Weights of a small transformer language model.
Size: 23 layers, width 256, 2 heads of 128, MLP 704 SwiGLU, vocabulary 2628, 19.9M parameters.
Architecture: RMSNorm before each block, rotary positions, no biases in attention or MLP, untied embeddings.
Each number is 500 + 50 x the weight over its row's rms, rounded and kept within 0 to 999. Layers, rows and columns count from 0. Numbers have three digits each. The size before them is the row's rms in percent of the matrix's.

# layer 2 MLP gate, 704x256, rms 0.158, rows 556-592, columns 128-255
059:517484521474543533409550483505427478514475565573577586444444422464512463467493539444519549517613525570518498515529578576419528430464551465536539483477418363507513471477469494459427503554551482453455475455516583447548437571587563467440533469555527572584551530602527430507475521472606517480538487531519562555469417519496469489477441477570456519588543475503554536517444498482398478500549
090:559540460465546563565520431500638476456462437455448528522458526539476454506564509434541533482605448519519575521402442538421443472469417505486512481494390556509576468461361524600562485540461526448480439531482568508502556495454527462498525419445420495452523435573466498510543532656525442459483544495491509537514529437523517425482565459478502519530482531511594460515514514593465416477447
042:395468509587457543475475444443557502437436496483546399502508540499449388579498440465432452420605492516536485524461519476486506468501502471446527523410499482448475516417566490402546433473457546520582521587472492545490523417516488431510559487544504479553560415512482516447395454514484436573459553494554549549570520504435462579498542581458499555551491491525501457518556521497479516432569
081:546513472523591440540542595404541399499493536422561534438545556493553611474479576499519642480598493580547477547500408497574416489465545407512516572509348550490498529549516484463518480495586494504508469480480463472492460504513537445475461519496541525433548560477451477493436500492527577527542564454597513460505467419470518444488477494513518444519520463465495559469480510579469481508437
135:487603500414590569600526499478540550525553461451517523389538543457531517513560485470504527490468410413438457538508518534529532476536555484511503514474473583460474585466514497424566470436512415455514608497401465449562475510408487529439472554521527473428551436593504539544432577502486472454509502466542549522491485366456566603449502524551494447462535564455504485467490459473494556505585
111:532542383468466356505541457524506456533584468506466528516498490419486590536525518524511516462547477411474577535566486553532509451469527466509502546511484442519518564475452538458583518568478462451401422466475592477484468587396620521506422505498538530501468633387521582518499422512487560513514558438481359456495544525593406513519462555507463514457449462574466478455517530490463479470453
114:567456419499460514590566517477519470573503479536522492440493515475484546515501420494411541433476541445448543464498507536423422518451376414475533432515503528497523527585552434482520447493486586483460500474512478595385506502368519506503582503587469529486557489579501479517411507526481578551545524475456450534515396439459403494437489487602534518484448480484435512537465514507464449514508
116:421569403469545543495506526542548554508482457487532442431479461524546525452489425496503575488546515483448378519607586476511430488379485532563450486540436442531385539517508470502464424495476485453557562551543429477517508609501394497552460514506584458451535503492467469540464494520458520525457474537518443547522429554493487603496489474579492488472456547511500488535472571601483469521514
099:559517443515579464485517579446538470492529396465437530577518445501568529476413446587492483517458531518481441528469543489535521477539361618486428583581538489468464580556550551510497522509504462550471547433517530500439458513473563516557517556513617523491532389521471506442459443465592577559449476434472514454483482512446514535496505570547473515484549522506552522468590434536552414474527
093:387533441492405527414498350522406542512465550508457586521577526531477530517503381517548561575508520521565484452468516565579433439460555522496433482543535498491487549410453525465453414478471506531543578427442475472593475491482515588516435536571462549387548510494439541517404491521520484495586571473549526460508400542408357531456581544521532473535489551443508461610489455513521466449528
114:520607537541570441497455593543424470505530549499521432433439466516495555452468401511521509548522491507446505540492527610492474517509436494458482486411483538491424600435522433451471542474429432485386494478449482509530509509461428608497549496495580459391456495527520468449480574508513487626501547500496590470523436567536519453470398504417500481520428437471483465468505477452470507491471
096:551454494530500444461461468511438530495534408422544486429516510457522514542520514528548537552496593545499515536524452580439464498533422522520509496441492527381441555370503424460486544582437520503543501643424506395452485517352500515496404413450407527486505497534467487427511546523515565526613548523427495504550588474563402416400461521484473538553503501424437474514507528584459486556409
119:502532479502446435521516431502436522355496468474450460477544404493510471532500528487550518507441494461492495477483528445555510449444558521521482558408491447449596528501494464529430484517435544508471577496478489594497483551423507547534443402441505543510502386483538540569514570537416509585478535476453502389514466539502531493515499483494480488483520440577566585513551525532441514559492
142:484441522462518475545455460556518464538459448505433469430564464545479452494410547399476458607482474580512566460515580499496486476481446478482498455487552500572446462459565466522466551418436439548425486482495448457455491528526576535464472437546552509483431561555519417560437580520470422614489464468517506442571675545554506549518513520558531501484532476540487511511512523529535427549495
110:541602471503470501565502518519450388514478532541507421505512444449449436490554502475566461374510465516495507544525429434467498535486475499497540493498505549374583550471501473534510474481481493462459463422534509494516531455513536427527490570476574529481477528574347500524620428559450454469448455530545521592571514462515467485493515592574471505477474467406446518567437509496431460595516
112:452497476497430472456457511475479554500534469437483514532576509404512498417586491541506552491528576468510536611481526507497549474486537429457456484496543460548424536418519562472494464503506536454543500431505474544528468459443544500509374458515536496406468352491531511495521527512479427410515461397463540507497448509500502505495482447433454490616594539499453532498475548487497513583570
110:435511515543521493503424503467460495573525536403564464482522458504401523488487555547452450497490468477441497416522541489548587578517530411406564413502580572477433517484396492524419475461432560499552495472511508433485475533452527497464517658590612476468495509577512547560512446462572482511544441432509551471510453531485436527533480559494429495499540470577472558511500523429544497609521
118:449492516490477497578535499394468473604485506483455486465452464544523501524508483484530509522499539552492410475441614530370456454529526552551519402504496510508444450492595475465558466504429432470461411526496443478500511442494519396544515501438464411445607510463565545455460378497488589476541502518513499473563447499452489392481521488559430565485479522532549542448461392439585568435557
103:470501403497461520602500483450556537562443408363474401521458417455460515439532567484561531497563473493421462479529487509553482453457438481564517496508521500548445522548458433556553377487478538466512515499535559535515465517535580542559462548578447476418379524503442519436570475459393587517511591460501525513418537497478487487504394651433481544476449518475496471570503569525506469537497
080:455517612465478631481468446455530417467574519455479503488462488539545465578518493505477508471487534507484525527508461501415496529426444454481588452553538473441488566541481538471554410513440511425480541465458428526484517454573591615570474568506471545468424459515506573516511442461477494495512542518515496457423526625498384569533448491504547514512444500413501464426479458430523507513542
123:442512588511487460536507515586492529505547470461424435430513482455430482540548501502476590500525544403453553396541467506485454573460524537614532595418484469500504473508479517415527521436570435489444525606454600517527453451545523581569485503477444468473457476494514522542517471548550603462553457444593619468430499552506523529459515501517501581487593494457445531425549415530533494534580
098:466526516513419408512458592507437438547518618458514480515465485570471468535513584462524443549505422483421557495505429499454589500416568518659606441474384558420569536410542523475562497514550575521429495530522533539469524492536561440479483494579519528455542529500422516580512538445476575493522448546498469529527515487436489534522499487611552444633521478536460587428509460581499469597423
109:544457483569440477521465492507606457529571456485538484469580421522494510462472425552490555488494518568490533530509437504408501567440463499450551505411522505481524433481443450464563460565391455551543411517447416481457571521501564424448433520462540550533541403555510466553489484528508483446509419478415590493485512464519562540422531472541483536582458477527510452523425569498415554470414
054:462483454515582527487602531537538461548517417484478481490500542593460489568583480482548466537474537506570502560513440611507512499446557523481504531531472529599513515495561499502563486485476595493544567494482548505525396508522504465490483489516563514456482436422427440461461591543537486505475461397542490523534491408566497520497503560509526563580431497457409630492456535482497426483492
086:445459484424468445523417469528396442476551548509535504567534560514544529518501476377469633451446537439451449502467477430539495438456439517463550497504433580491522429509506533507495556441411481508446520578544486520591426509538470497506513506542505342430542457446498464611499556403552453463465566524438471509458490519492525394470548439427455504521615610500507492489489437487498459657420
102:450582491480575463533546429521484601534506592498562508435554421476492524463505561493495529402518555452487478557437509432538568462496497517424444440473508518436477557537517389501592476435501548500408543473544470521540444403527518429523542543477484542467511442430426479458523516524543452456505497534507545600481506569455449662523486483481503488545515468478453520466485533536429543484539
117:566521470477516457468448538545549491467522521548531507440576412518472442540518518487464523404482538453380540442533480489470559476489476514532507516469577542616466551451431474401497542479430494570507464441531545489446490498466500496527442495380488547440499503550544525528561557505517485388545433515613531459437511469412583506450606573495511492610502412487399495528455492469532381613423
092:435543499503457511574460512520489488391475557496524436318496508535562461480457513519481461464402461488429572518524575482546485599561418540454477552560574505506558553502505521491397537427469495590457511490505484404477513443458491585528552489545395509434619538562498460553521525487498486488549558459454540463500523515514476563561489532479489509562457537539489557557530462443523574569599
105:496456398441563621512484500470453453527533606512581522502477444480516463525464598540520605515453561415505604529451533403543531483469477549569539494477579544487486532514512410510439424444479544380560545511533502543559427446482540516590421572464376484404539432493495514535438464485552475463464518598499523480450387579549509471521491449519426523459464462558630478518557553521548488496500
100:524499487499486445438461424463650476508447539449524597464484556528541501546581496555492573481574453557461551458512563590471439478529482390584469526532512495476573532517374592473493486556480463411558470374525525506536521487472532586450432542549512444442427472534528491415428472509504497404519472489640555533492518505444502519444488488509502412554537466545456543545516423464478466442571
121:524446495569551452513479543442529496514525629507477571566527493487508527533522502464515512615542447456437589570475548471396462519532560537412511623486438595497508468501428502466448541424463568558505547543610455576499589451422533480455508507522519549431497574548486516561483483369505548464595494551485455477516577533518459526489496507563575414431503488492454474492506482508491553647491
105:508545578422426484492456490521590450515494451530579498488562485494427546566469420492471388483496511497509553540503508374450518504384505465547503487444541655499564493468448414568576453522575574504530473455487540504426435527533531506491426563536544549463534481409515561379564530563475419505492432505433517448547449522579540511501455464516517510556518446491412460510508561529495500543462
133:450507546451466452497493568444339483577544574470566462416603499586501535495558455497476493424536539571461564516465452533534570565458476478491542531443434427418470552424427455527515486550479496456476484431561438534566571468504488509576530460523560461475497491532538459576489441500550459448420535461378427526459488487512508522493454524494567575499407589452463504466432454468532515515496
079:572471467462492429404526493568457460530484366570453446571487505497520573455553495510426562565531410477524497495488467462528505495463452578514467466552581497424449540456477455459463531545548574498442508502441492408502509401523516511483415526553591542504386483400455487465487484455447401417402448598425499492581501497468436539504424512522524484499505460443496534513533522477508422581480
069:542549412516515511473544504477501436382505549457496467479432440498629526472468544432454499443482502507481533493511491437515481452506475493516436557403485588528516533497530559466474451531654505439430458549425443488472471555469547502475496535571543525551476471503576483537500513485456526503404596440499533519536556491485517486570527517500479538551536482535409614464513608504561555478415
121:491438597437473493474472542444455596500475455525443470464428438422446548544455440459473456596471537515479427554534376424589500458557490467610442554482494526486478549501448554531495487562433527481488410459430546527463501498486567504474438704522517534508351438545518531524519494464464408480518499550502514454538493543437546459549514504505523442470474517528498583575436501486546505515493
126:459536434509548435575497431471612517481513406531519365479487455473466495537533457571514506474420574513430522516564564572532450472499497562546483499519501418492560551497567541435409500503421610526511506471587439439433381528504537442501531548567595589464526448522445488398494469535525539429515544444485554479536515531485513571501462506482530541501542508469481523530471492474582400469443
# layer 2 MLP up, 704x256, rms 0.159, rows 556-591, columns 128-255
058:486463524487532526490503424586373472506550482434515451534521521545437501637472482541504492490534416423514435409525417540562434459472477475518516480437470522440503581395526496504489465442504480498428474589549548471384490487465487484629551569507497533478503570415477490478433437465469523478429548496469515571473501533521418502507524522499583549421496400537443472482467463489475539569541
094:435495495508452431510481468500377515527474518526516470497475486449537490487528518560483471504404572512519471457612504447543517494518523522546476453486560463470537492523610420403437585455563487522545504530541505553425482526532465516463529512563555559590472490447558479495440555411440510520489457522489530484521506537479468545566508609504478552550533423415370549472529455502558500492537
043:528538526552586600395422506601547488580544574466479435491536605514537472495530609512511472417507509428551453526551495434524469466537492527463482580444552533498442565431388565390541496502554476511569493522442636544499477525508405457526568506472508442451437566479500485450532488487488426497545472501531495497567485567541525496508458434461446496422458469524520511552508483502511455495472
085:547529472482545482457538561524564402475443471402542457458588523486523532466433560504506588486589459600570466446518499425536446464466571367531529568448402495438514559539553535445478466451599502465486540450490477465457446480529530476498497519486557532389591581465447511496508483432519528516561521512536489585463474437458533496514462529485534454473508441490497583552446501586459470473472
130:466557470402577522550509554481576491528611517555567503374493513409500473495546508381518522534501452480485498574535535452499477510488598568487493538436443619505487591506526511489593416463502498429518502596425471415615472530427520508497427608589534498415547418575457552511441529511491484502472507468550556438512539394478538549467514514535596464461575548490544508498469480483475545496544
117:463573558500515465574570598494515425482445543543597501508478480569504473499609389409523516498531500559479488581470501524424480525580503506523511465464419495501567547559488476471577454460561473546523571452381491505533457438535527421497483597415467465538576500509583496458421608572564468499500524462542591563522427484488469531420542514426429419497546505422595575494455485538506543454593
115:472518418568435482489556478442530508589537497632523521525482507488483532535522394482486544439467560478460526456477473538392377563503456532490568439499500509481530520510520425530542472508488563533484435495499499599374522483409521493505563521552445502501510501584524507500435577560501533529512533450486436532486466406428445507448462498590577460407461415427490524504494531569436438508545
114:568421605550468414505539463460474456485559497520464531520507482496452436518552573461517441455445519521512641471439410497556562471555505469419512483421440503469608442499567505512542530484507525576465483489428540511485494432499568480475496498543420448549456482547520532482526548481553423460536485438518488409483555484525516425521543492504537538521585425479526526498534401448528518417472
096:448557575457487504495502420570382492442433530519582467465486545562415436457575546441488507446519437498451560416510501524482430488485546428463576414391519485546540454432527474482510496529512603489509538598494516469525549451445499547541505391475466560530495584470511507624445573602414465558590469520564517530539519467563482447555504423491482543465443486443446460496437629456476556533468
089:565521539572536529410550510489560474478520554509552551444441503534439570449517525473463557501416538488454490420451479548529564478500462548482454476534562488530504488535488422452415417603463547458545490402447540514396449521528573531406537509550456478474500476507512599450491543546505489479528518323471517499553466569503512576481594485502577522570505508542532527474552466524450451559589
113:589560517556531408567542544576392430476541565465456417437492411524416574469515438625470497492459486521486519532539535624510486447567468501432475453389397493521445634456570485435510533470465396536429522513507502512476496526495470574485548497512578448459449515497539534527513560510511487511514550418497550455535397522517483506469487465482466525493391470451564473438585543519626529510532
096:412379492465473544529358556568553387517516433539539407486495453528481466343499494479521532502472438425503478514521588373523546486457547471521509563485506455554602430520491616563441465516460528445436517575481530453541530505484533518383468547536508466554539471451524479481512438376451437485455544503502426581484463506512575460555476507525530515549542524551574487561431509563420406516476
119:500479541520535565488473480416556520627482523517535509531464532495471572460524443494412470541586532533541550546474480516424480524515494527498544434609474533561467496507493484480544565471477453554569421518509514396525528432569506532466575601584521476496502621579468479452516416455544526406457534536520501598463564456519488515475494527493473478475520538429423401449497539435504495459515
147:519582457511493501507520520425530514472541576481556557495412556467529549491586491576523537394517495438523440528518419467458549513511519501465522597475449513413562526511456539506562415592586544448571492540508500576569476533464461414521525548467500533522566449455473553411538399509499550391429504534475454564452385433445541442486482485445498465546475533455510425479458517471479582496492
109:441387518434501532446474473548526599507497453471481589521479584563537488478459511561486487542465530472529463503455611583517483473525519496460425489458533458579457444473533573514534490558513509561549551555456490481481472517473476542519538419547443508540556490474635486492394503439513514527521481487414488379474503504496582511547471490425496539538536529606562456446498461454576551496478
110:465544489537430490476447552487458535510566450441472545539595530421515502449608509542470534495521559498445543607503493518522565495490527444482452527492507438539490529483565553444451542518504522444535525424516506511523463467468538501520366510530546471424439352504524487518520564488489435435492456404480511480468456510441522490513456428454444496614582544474478517508538527488495545569563
109:540488508427459564454501444549516478463490506587392534539501525443521457493511474473558494512537549487500566531487531526445502458488537571637445498507410491565578427487564380524557494512496478546451527456589518561528516533553507460515525475427478546589482473366437396468529538519466560420460507534625511502501496476458602465467522486452505423527513538431512456489514435565558458358470
115:510580473488568558413489457540562558431526419502495449532513496424436502468467559462439467487443483447484489523592461489538459513377434482490372574506564524523528494484412581502487488505533525553534494498457570526489539525532484608449496457568514499523464543529447449532491585514537455515460506515444545579468564512496499553570519537489594417517557462467430538547480582522515485538425
106:496489627474554483491429542464496484440519519604526555507503545561549473571479404474489477488463482478527586563500481562455466576535528440475502476489485462441581478454502569440518568489500519592500479418483534471501520422497511470513584466464514575509606520587526520499474468510620502510543553548550499494552488429559490487555566460496513475467520442507468481382500408551477525412592
077:464547542521452642463463551417548456474485543438523544494549482618534442592496484501471512509486574489504519525524437544493542443477509410526575490563528563514529583460428477560607445555424489428440463428498479510452461485561540542489461500500376523392490492522498564573507503477491549482532508482497529420481520600440511589505465479496543449493446483439527519510451495448524437546538
130:555468425492507551482501500443560476513568540545546553557455528520548522467474475453538408523451467575470407549387500501514580460545479506524535400600477553468471531448487435515434457537463502488499483554524430479535507548433470426447523558499529485510519455527486555457542506387420443531393536502306404470569439536512484474575497458474500535543456510516534470507470590566512543494501
098:499405496483515555536512382481496529437433402441438479479549537463498567457496375561485544478493588489567486500552538468552379465536505543370437490512604498585482429579500498484486547494505442482550507558480473492561462505526528519486522494409470501511468426474614511508458476573531466524514593444473555456507523519555451477591542494372438521415452496431544491559581464445528498462549
107:539497460508493462546502498478577482517568449506478526475576435530490479453496492537482577451528493556483513554490458485427529542439452460501523548431454523527480448460398486459580484582414479563534420567479410503453525467522541463407403530440511540508487413530494442559489480550557491426552404469460549477513499536515548574376498489558454543621411485496467451509474552465406550515455
055:527496519531461582565496439544465514470444517465487429443509494414539521455492515536533530529509457415478528464482522508505384504485486532403557564554467538452453558423522512451458477427521529472505400491514450532614551497540556520472581514556415486516598464548445471611542522428452524530536557545507544519499509570474507558461532399598473524435575467471536530489616411548540493496559
088:528483516596483555479540544489635566536448428470459466405473440489429474456485484619485363513498422540554509515553545532464513529517584439490474541508582463489480535453507441486460446531582481496521537495489510466437595489475533531470466481386516679557536556542492517457544466562463573542516456470545525508585523484480500573578452539613543498509353394507470578466537533532498552399591
099:445532485500569441539558486515492597535513577480519503467517424513527539450554549445545483453542551479473499547483491467540579440486521513463447486486525516434439562557570424530574462450503504490415507478518428528548412405515565446546491534445485543481494386435390475473480503541519450483508440563523541562488509554519510646531482478509511484545493461483444534415470522531455543454554
116:509507484523523482484475545538566502494532619499537536444572437487468478570531520538487490419456482446442532444544467510458599502532501494523555484462604541625481589436400457419470553491415504587439429441560530505441493492468518517532475493472494561451466502565535558537575573467527481386549439532555491528415454436405577491412603514490527471541529439455401519508496529475510344544385
098:514498511452538536517533449474439563552369479434440444608462433457460502476581529501456412517604477525538427468489417453519452488444484541509556467459458499485426411462543528505546495540440539438555467500433542485539512596541543425439443461420571468477464475455534566502499474556452506439417541432599445471553517489492395445502487522483443436480473356462480496524476532555457494551445
109:472492572565413393508498553472576565523447357500486465434537514507509572560563444460443441479523367580487429479576501581484478578551545443455480507521437495480437490438477608525532525528534434556383464529475529454426552503529514447463569472567626487523501542479514513487570530464446512613557503434507521487561561450454491532502447532473592494505546487511402560462471548453479493506466
100:362468534509488462585469491543515560552521454557604546480490496457492505513484536590581430493571547598538484522442615557630471556508547514508508592470468537584553464490430525496540531438445483551501519516478529553515476463562473480456533472499474504570468469530427432412437490607472422435536560465568442521522528443596461513499468463513574531494582496537521507549612414479497476456558
121:439524437455404532515484444516499480522469449495480414402468473474493475538476494572524479460461587516507430451500421562561502474447450431545504427499532404487467567464595504536536517565550415418453479464420531511507386590521504486597486445477500456573487460461542481481541494594513489582393539455582558507522488516516516453465470497414504579574557447492535488497493516493519448424446
104:486494536485487542490416601499498468556588533530597548446569416531410458507541498539430497489420539472568497480526466466550485496521542481529541578493523500540504399484463432615510544469569542443529483436504475543486558580468600486509437513507556428400483569500566563501468502543390505460510539392445598519484387565519635500519514474499535495384533508491522546520496488456477497563457
124:485487548469479418537494558438365494586492591478542484411581501554499577511566484509524482377532525568411580507485459533574540580394498472488545512461413466421483588464432497566546457535468506487474459418509466468536550487559507486523471477523538480516459489501488431583499468494606523438485532461368422558468478483479506482453469513515574578502429549480500462462487419492550511465426
079:465554563500460538538494563399538524444450571426592461487487599510523396478491498452584471432485432507419516558549572448499502470496626477474526499403449494549618502488526537537554501402433492509540493510496502446491473504537517511563558481444428548576538513632506473482460513427627598533576527505554476538431608480498541421530552477481414524483543578558545493480479533527512578499488
070:510466495570546527499532491492477449549485560402496478452484469556601501537424503375513492514519399545481498617579450493542467466514519444575417578436491545481500459537391522511478501647521500408440523573456527467454516535507517529425575474545451469468514384595535555489552465503514572485451557525477549573458473453518502469460479513483458440594476422525509494521451481536504502520563
118:498539440557519458507552448469534448466542601466573490565509501591540434464581530595465529417529559429527589470466607569487468548395543546434516444552458501447453472476487458433539532425539548521454557541569483458555545513539443495564510340490561499540641592477479457463511487488474530510447473449537475560498443436523396540503552529519544562494536419497436398474548476461465544499524
# layer 2 MLP down (transposed), 704x256, rms 0.0542, rows 556-591, columns 128-255
051:434504511472503595454512353523440467525451509560489547528519478550399545462421472494550434513556429427508479419483460506523471511373525530490504514509427515541419490515462511499494558415494488534416466557537493466469446544522497475524617476489427484514576451492451476481458531458522531444440522486449508528494450548503517540529454526461502506523503475543488505627448480488519412575477
096:514425560454447447510432548467404476551490549531540467507530479474518558540492562540584539414447639498451407420575538437549498499465544440457446488439502428495459500474559523393432547444509502479540495440571432560517526486541504518512481492531570515565528560459540479512438500403464460582443467454483559482467548581490429531485431530490434531481477493483476451456513480452566588552510
037:519564430534450510484512472459489500560600547441531464357471586580438497526451509490500459556497528443498470461483466469488519533455474501525630501442626489438412557465447560487456487542580505466481561496489563506496498469429477539425494492462491426398465560401521433467609483502451527450559584555424537509594459517485540419484424485421528472514525523471453559461462583554476572451520
079:565556475452501387443528638523432432476491500457598542497532504459472492447489533534466616569484568588571508461435525542503510585481581504494473552532404497509460532538608451475548470503543521539484540463512517538516504534541482425529437486412483579457510541520563413433438505482446528391485577490551482449578526390529538453444512486510469442573504462568492510450485455572515542572474
135:431497473483484544509434505427514465430517442588542545367578548423524471509512464464430547529430425509503498549546499455545441476580486545483509502423523602454438578456506504480550477459502450411496583571415558486550452542436464526505504543556547493517617533521488512506427506490501493517467440419447554495437544402515503516397578558531549540435519481508494469519452456409404575528527
116:514542507496495460476529558467494522491438400520511471496493558517499468549488474423474443540561463493555494553425538566388477516567517488595441489462503466560542555538520534473517522558485478494448618442472552587455459494495486396516416567471492456548566501474519461537448516558553471463429419501471598586590516508516455543426574559426427485436618509444592657454408512449527508554558
114:419562430558411527570527500557464425561587518558510454441540539512542483500498345510310484460473499440400480433440549523428477488546613441561550490533492515563430501530481363521520517534443567521554535476514428499452547541418490487490579587527465520496451530540519483594446546524572567475551571507535422487504385517516501512501440496514559426480468483495498511577503610509537408492499
119:561441517457501563586527457420472490386462607506484583498490538544462522436525613443546449400474496506491508547367460472541494490512494418458547425582533503471477467533543576530504510455567535543500423540512597558516543497394519525423494448557511495579476524561489557472501517425531474506568523474476593495527566461457518524445555522476536560468561459416511505430482531452545513445487
083:357451462463581513553482514519498576504443471506481519463526607554438450533401541492719567432544449483568558533482552474562508473514442534612423561507492444554597529565527471555477547570566559465471465442558569503553513513498550516535568442557547478475408472516500455543557571510494561518604522503429571580480482420584457462535389431481488465401470414448461565464506553500507495508424
080:495479396557513584437583418426568436539570513596496494491502587512476524489472447546516538448512509410463512480414441475457441519493456552609487369535547545515626489507476409492494512547480510512449435471436472451416480585593586535488475549603528501452449616449507571406477530500523528526468485466494525527484458464402474581520535373502546462494496479517474419550513485569464451541463
117:451548549527614447540495546580466456506509483493507416557507556474518437482466496498415474489540449525500465620540556510497449458521474541523567520447540492517474507418524497486472531512444353557491456495493526567526524553515492549517549561579609465404470549484499481475511535472568514511506487463436526473504488559533480463484461518420465520477507478607440527472512470530490529420423
088:534414464482461490513409429599491448473462454599574476385516550559341579543386444526629546520494514391488581500504551520479521517551497474493474514518496458533536479487532489508566487557522520458548513581436454519490504537476594463403409424482491550527531520454549533527578574462460510497598545558456432520552468453544571420480491524443495558484533559573442518475551457625427540558452
115:524536434569565547491458497449447538568463515566517457444457572440360546486471524587435500465487509449432376572505482495560522494515473372516473564589526530489538403466470557462544503451546486561489381479567558526594421473523469471569474566480489480586433552536508469505487482509507477481565390557512488512475520503451522480471530443511505455536440506463456440469505430497476525506520
133:576523536521421535626536527508504436516469553463495417511524441510497541475498505472752541454455561515553503498511499480421534583496563504511467554469457532459580452502527564522477557503477489422530574531488459424433532562517482530475550455497429462471566491547535470521507454488513452428525547470638548529500399467476484485525502601519497468594486538475406485551556394477504596540450
107:399500437392552527551544524556442572479467493540551494513490471478547552357486459466681575515487464535443554500592509529616433518462507472601518459468446440456446448511461493515500519583543565529509553548456578441427464554434484545543475466477514417498502488549532476525492451462493424444552456583565455544548456525537563454565505529471426474533506463420478482561483473480502494572454
128:498484503454435468447496498543490550485558481495431520580539525451509520430584486480440606459572515477473574529472550465490521513500600391423480529523537413513486416542581563448468446495524507455480515459504546486432485568486523587478444484496555512420453382522519480535468533576524530416497415429522522545500508455452555533504444465427523454472561532511502590454514522552510537552528
109:550579466435509477411423495498521501482428499494452532531467510463584530493491453448482528489474549487480493526471430455489473478492474478490500554491536453520434519495518392484519429504510498514504485499475506541551512456476575526510533467359513562535501478461427441547499510581426475450498654471551460502489490495595545514504450588504525507549558536476497488504503444499550481397517
121:564487538461544503444522549564578514422524503522498478438483536486478539473510524498460477510553416481508620539547410481637484558450463448473357577491477605485593472462505521497465449563534604536490585504514507472548490507565475602464577435487486517507496459548489467505491603468427426505513480470502508521475527495436516522578514478486546531506535472513427472480586552526486499626460
107:537527660490581503520516476498576500470441547565463572530522491583572390630502529512437476491522479515538539584561565575544503576450581481393460476490488481451540518472538505482559519540402480492474452494482540528503511487482525455476500494454543488479549576521533476589416450564528434494638547438547450544533472473458552429535520486471477516483514479472433427456426462542460514463550
073:461418594475409624404522555509487428490463501453471433552580470575580512542477500492473446439450554523533469440492479507431492593484504441539553546508562435528483453616427395475479413524412510476526489506579530516453424475503488496555432492457508510559477538434548564498586441453524590481595514499549511482479555584490459434528440485496506544469442527492539499484635525452542452414497
126:502479436501531543486495452493501457449470578529588590535484507565533559505490487497485416609457477513556373521414520469548497459481497497443466463529465547487518540505541534516496526524379517388582521413583447502544498610450515372500551522469566495470498456498506541473494488457443531540582517518442472422570479507486415466534418435515508509518477558519457467480441556486509514507405
098:488365438419525503559563453461390535529422391517493539421528549429473550427525507427554481475480555486594483378463471411533342503537510432400525515530528466523473525625518558497537534517464427538501568506430498480527502556521482547563495551400561500500520424510630483460474504572493471539522615497498564516535498525491495440531601503447487488516541473495541422461555518494517463509516
117:577501473544497490434471495569540436548488498514465461518552479572521505476445420572409597515460518507485542484580539463402543538445433538550520458422528447459495542479508463503625511621482432577552541490435495506429562412422618461417450510477524463551546445453458468480555474526576501467498420465402588478504593510559563529440526487583444492523430510537557438557490486479473502429394
047:553499646478378398438464524519506556547479486544508549515493438508548417495511511509505442540418432532496481431463488502506375487485436416419495420464478507440517520513470483505479496493444418487508415609586447544490566604607637518537500483528483551515437446550541454479517476591526517566448510484481584494428551486498469553472438412509581548508529501531472412512519521478508501406510
089:523485456529568572583588521460591538533475449529529426475490569469500511550553519559659324585555535603597575532499571548528475480482489533550526472482541444472441500485540472563480419611558550450551516485508540484577534481484429407483518499471488609626510444484527495431487462508430475449510434428543531485551482483496475531609452531524538556624425392475419497463396489506598531395525
102:511482520417546457590550464630521540499536566471500505419574476530514472537528556527325419465452498408498475524477517486494511532555479404572498524572518568471412508611519426504510510538525551504454563530500538567506406427550523502523457496427474523506489513472386481496454454482492407465454520445546514484407530575534527499546565484500564497542523467512449550505487539507314495422537
121:489500487459589393481549513480515486397581526482510541436631435485568424487486540493401493403487466479480574481621528447420504479515524569629529501535539470614477464446461471375474503496496493523492457481489495404472482487442482519548474523496454518518504503487520531496537581508458520489479436496526543577467481397442494490497596508458491480517468460548419482439506411525493446570452
084:488451485465569419486475372485509479574468499588491509448503507413541487502560475480547516510509584521463380487456600418433581582524554460526449479515480472467528573509473495460379393508504478490455506502478487430473455591463508485482528553602485438466517611429414455527511423533471407481549501594538486515511520529486451475517478570445583514545451503599518436451616508560509507505485
111:462479553504501412549514568456552553561503442445522489479535514480526548489474408454606478490524405548473502548548522564521434573515579449531409526486456453500467510464497521488492503574571391540471493480462490487535516505536530405497590564499578498632502462524484529502517470510414474537635502441486526531498505405411524444507514493466578516512464515488334580495471466464493489529504
094:438530448541563436507520446518618506512527433517572542448470472604536534482497471571536467417489543427560536515482449555502455511532502552490470565517479489575454475525505545493447464364421481529463508458500521557422527501571427495440607519449468530567360503508416411449533524578444439462474542490530432564482528396614422522503487491518502570416507611463531472498599409547439486489503
138:484539534439453509524516506506512508521443367478466450440451480487484444474500516546465560389441535560532470470491456589649506491491508462534508453422482452481518550459482525559478466529520403506476484434443498515584512583522490524591512490444458475509532470469487599485551554556519523514389526431588500541528355536509476585537446601457431513547504483474541543471523511530478476445449
098:430520597506539539454460549599479470508562553513547516468515376471379501500536494452510434512528480512599565485498489471456441517499501497413476589463491563541421433415468427594468564535497543457498558487451475482634580579500531574520424493553520501445506564533582470461482481524424490458426597406538585476473460508623561486495474574535536459468515485501535477510528438489492458491425
152:471518590479461451477481544525406520563476545514537468410579569556481614529550488475193522440509563593441559544482536571586537514466541458480469467475414439429518568489468421510540474581522540465450490493537411502482581523548458472507416463534577513502475486543516450537428522497613501514557575461426411448481493449538481494401443482537524546495460483515482548510501425491493477478513
081:449475618457460555568508480432543512501402540465566442440484526526550448533376505513584526457483444476448482473514537572482514487504526405496483517379475523603465490507508522506523488421475497542552499389563506469480482545461545571555547452464434517445613600548491473466503423485551545527490527398581486503445518473520463458533624502421435534500465566559502531519467502533521598417466
059:540527515464504466537441512524565566512494507471512549518453398536599512514563551461370533510429517375633605484515444513487471522524412493415488518472487481511518481505449547459537525451490547510471491576424376516471385598513589530506540533582580515498502540478572433527514526496461468541375566483437450478534523476460506454475496486456431566544585548569454512515561439614474514317495
113:511501568518489556544521466478481514509552547479499505533431556555577481500480569596481392482540482428543494471476559513306514500476546528410530412511481491498555465493487498479550440511574482509467505506428459438519494550484480494542442375459487415529606520523538454463527483506466557498544555475450477511527601558449576622495511482554449509565504480331453356421536467525470451533444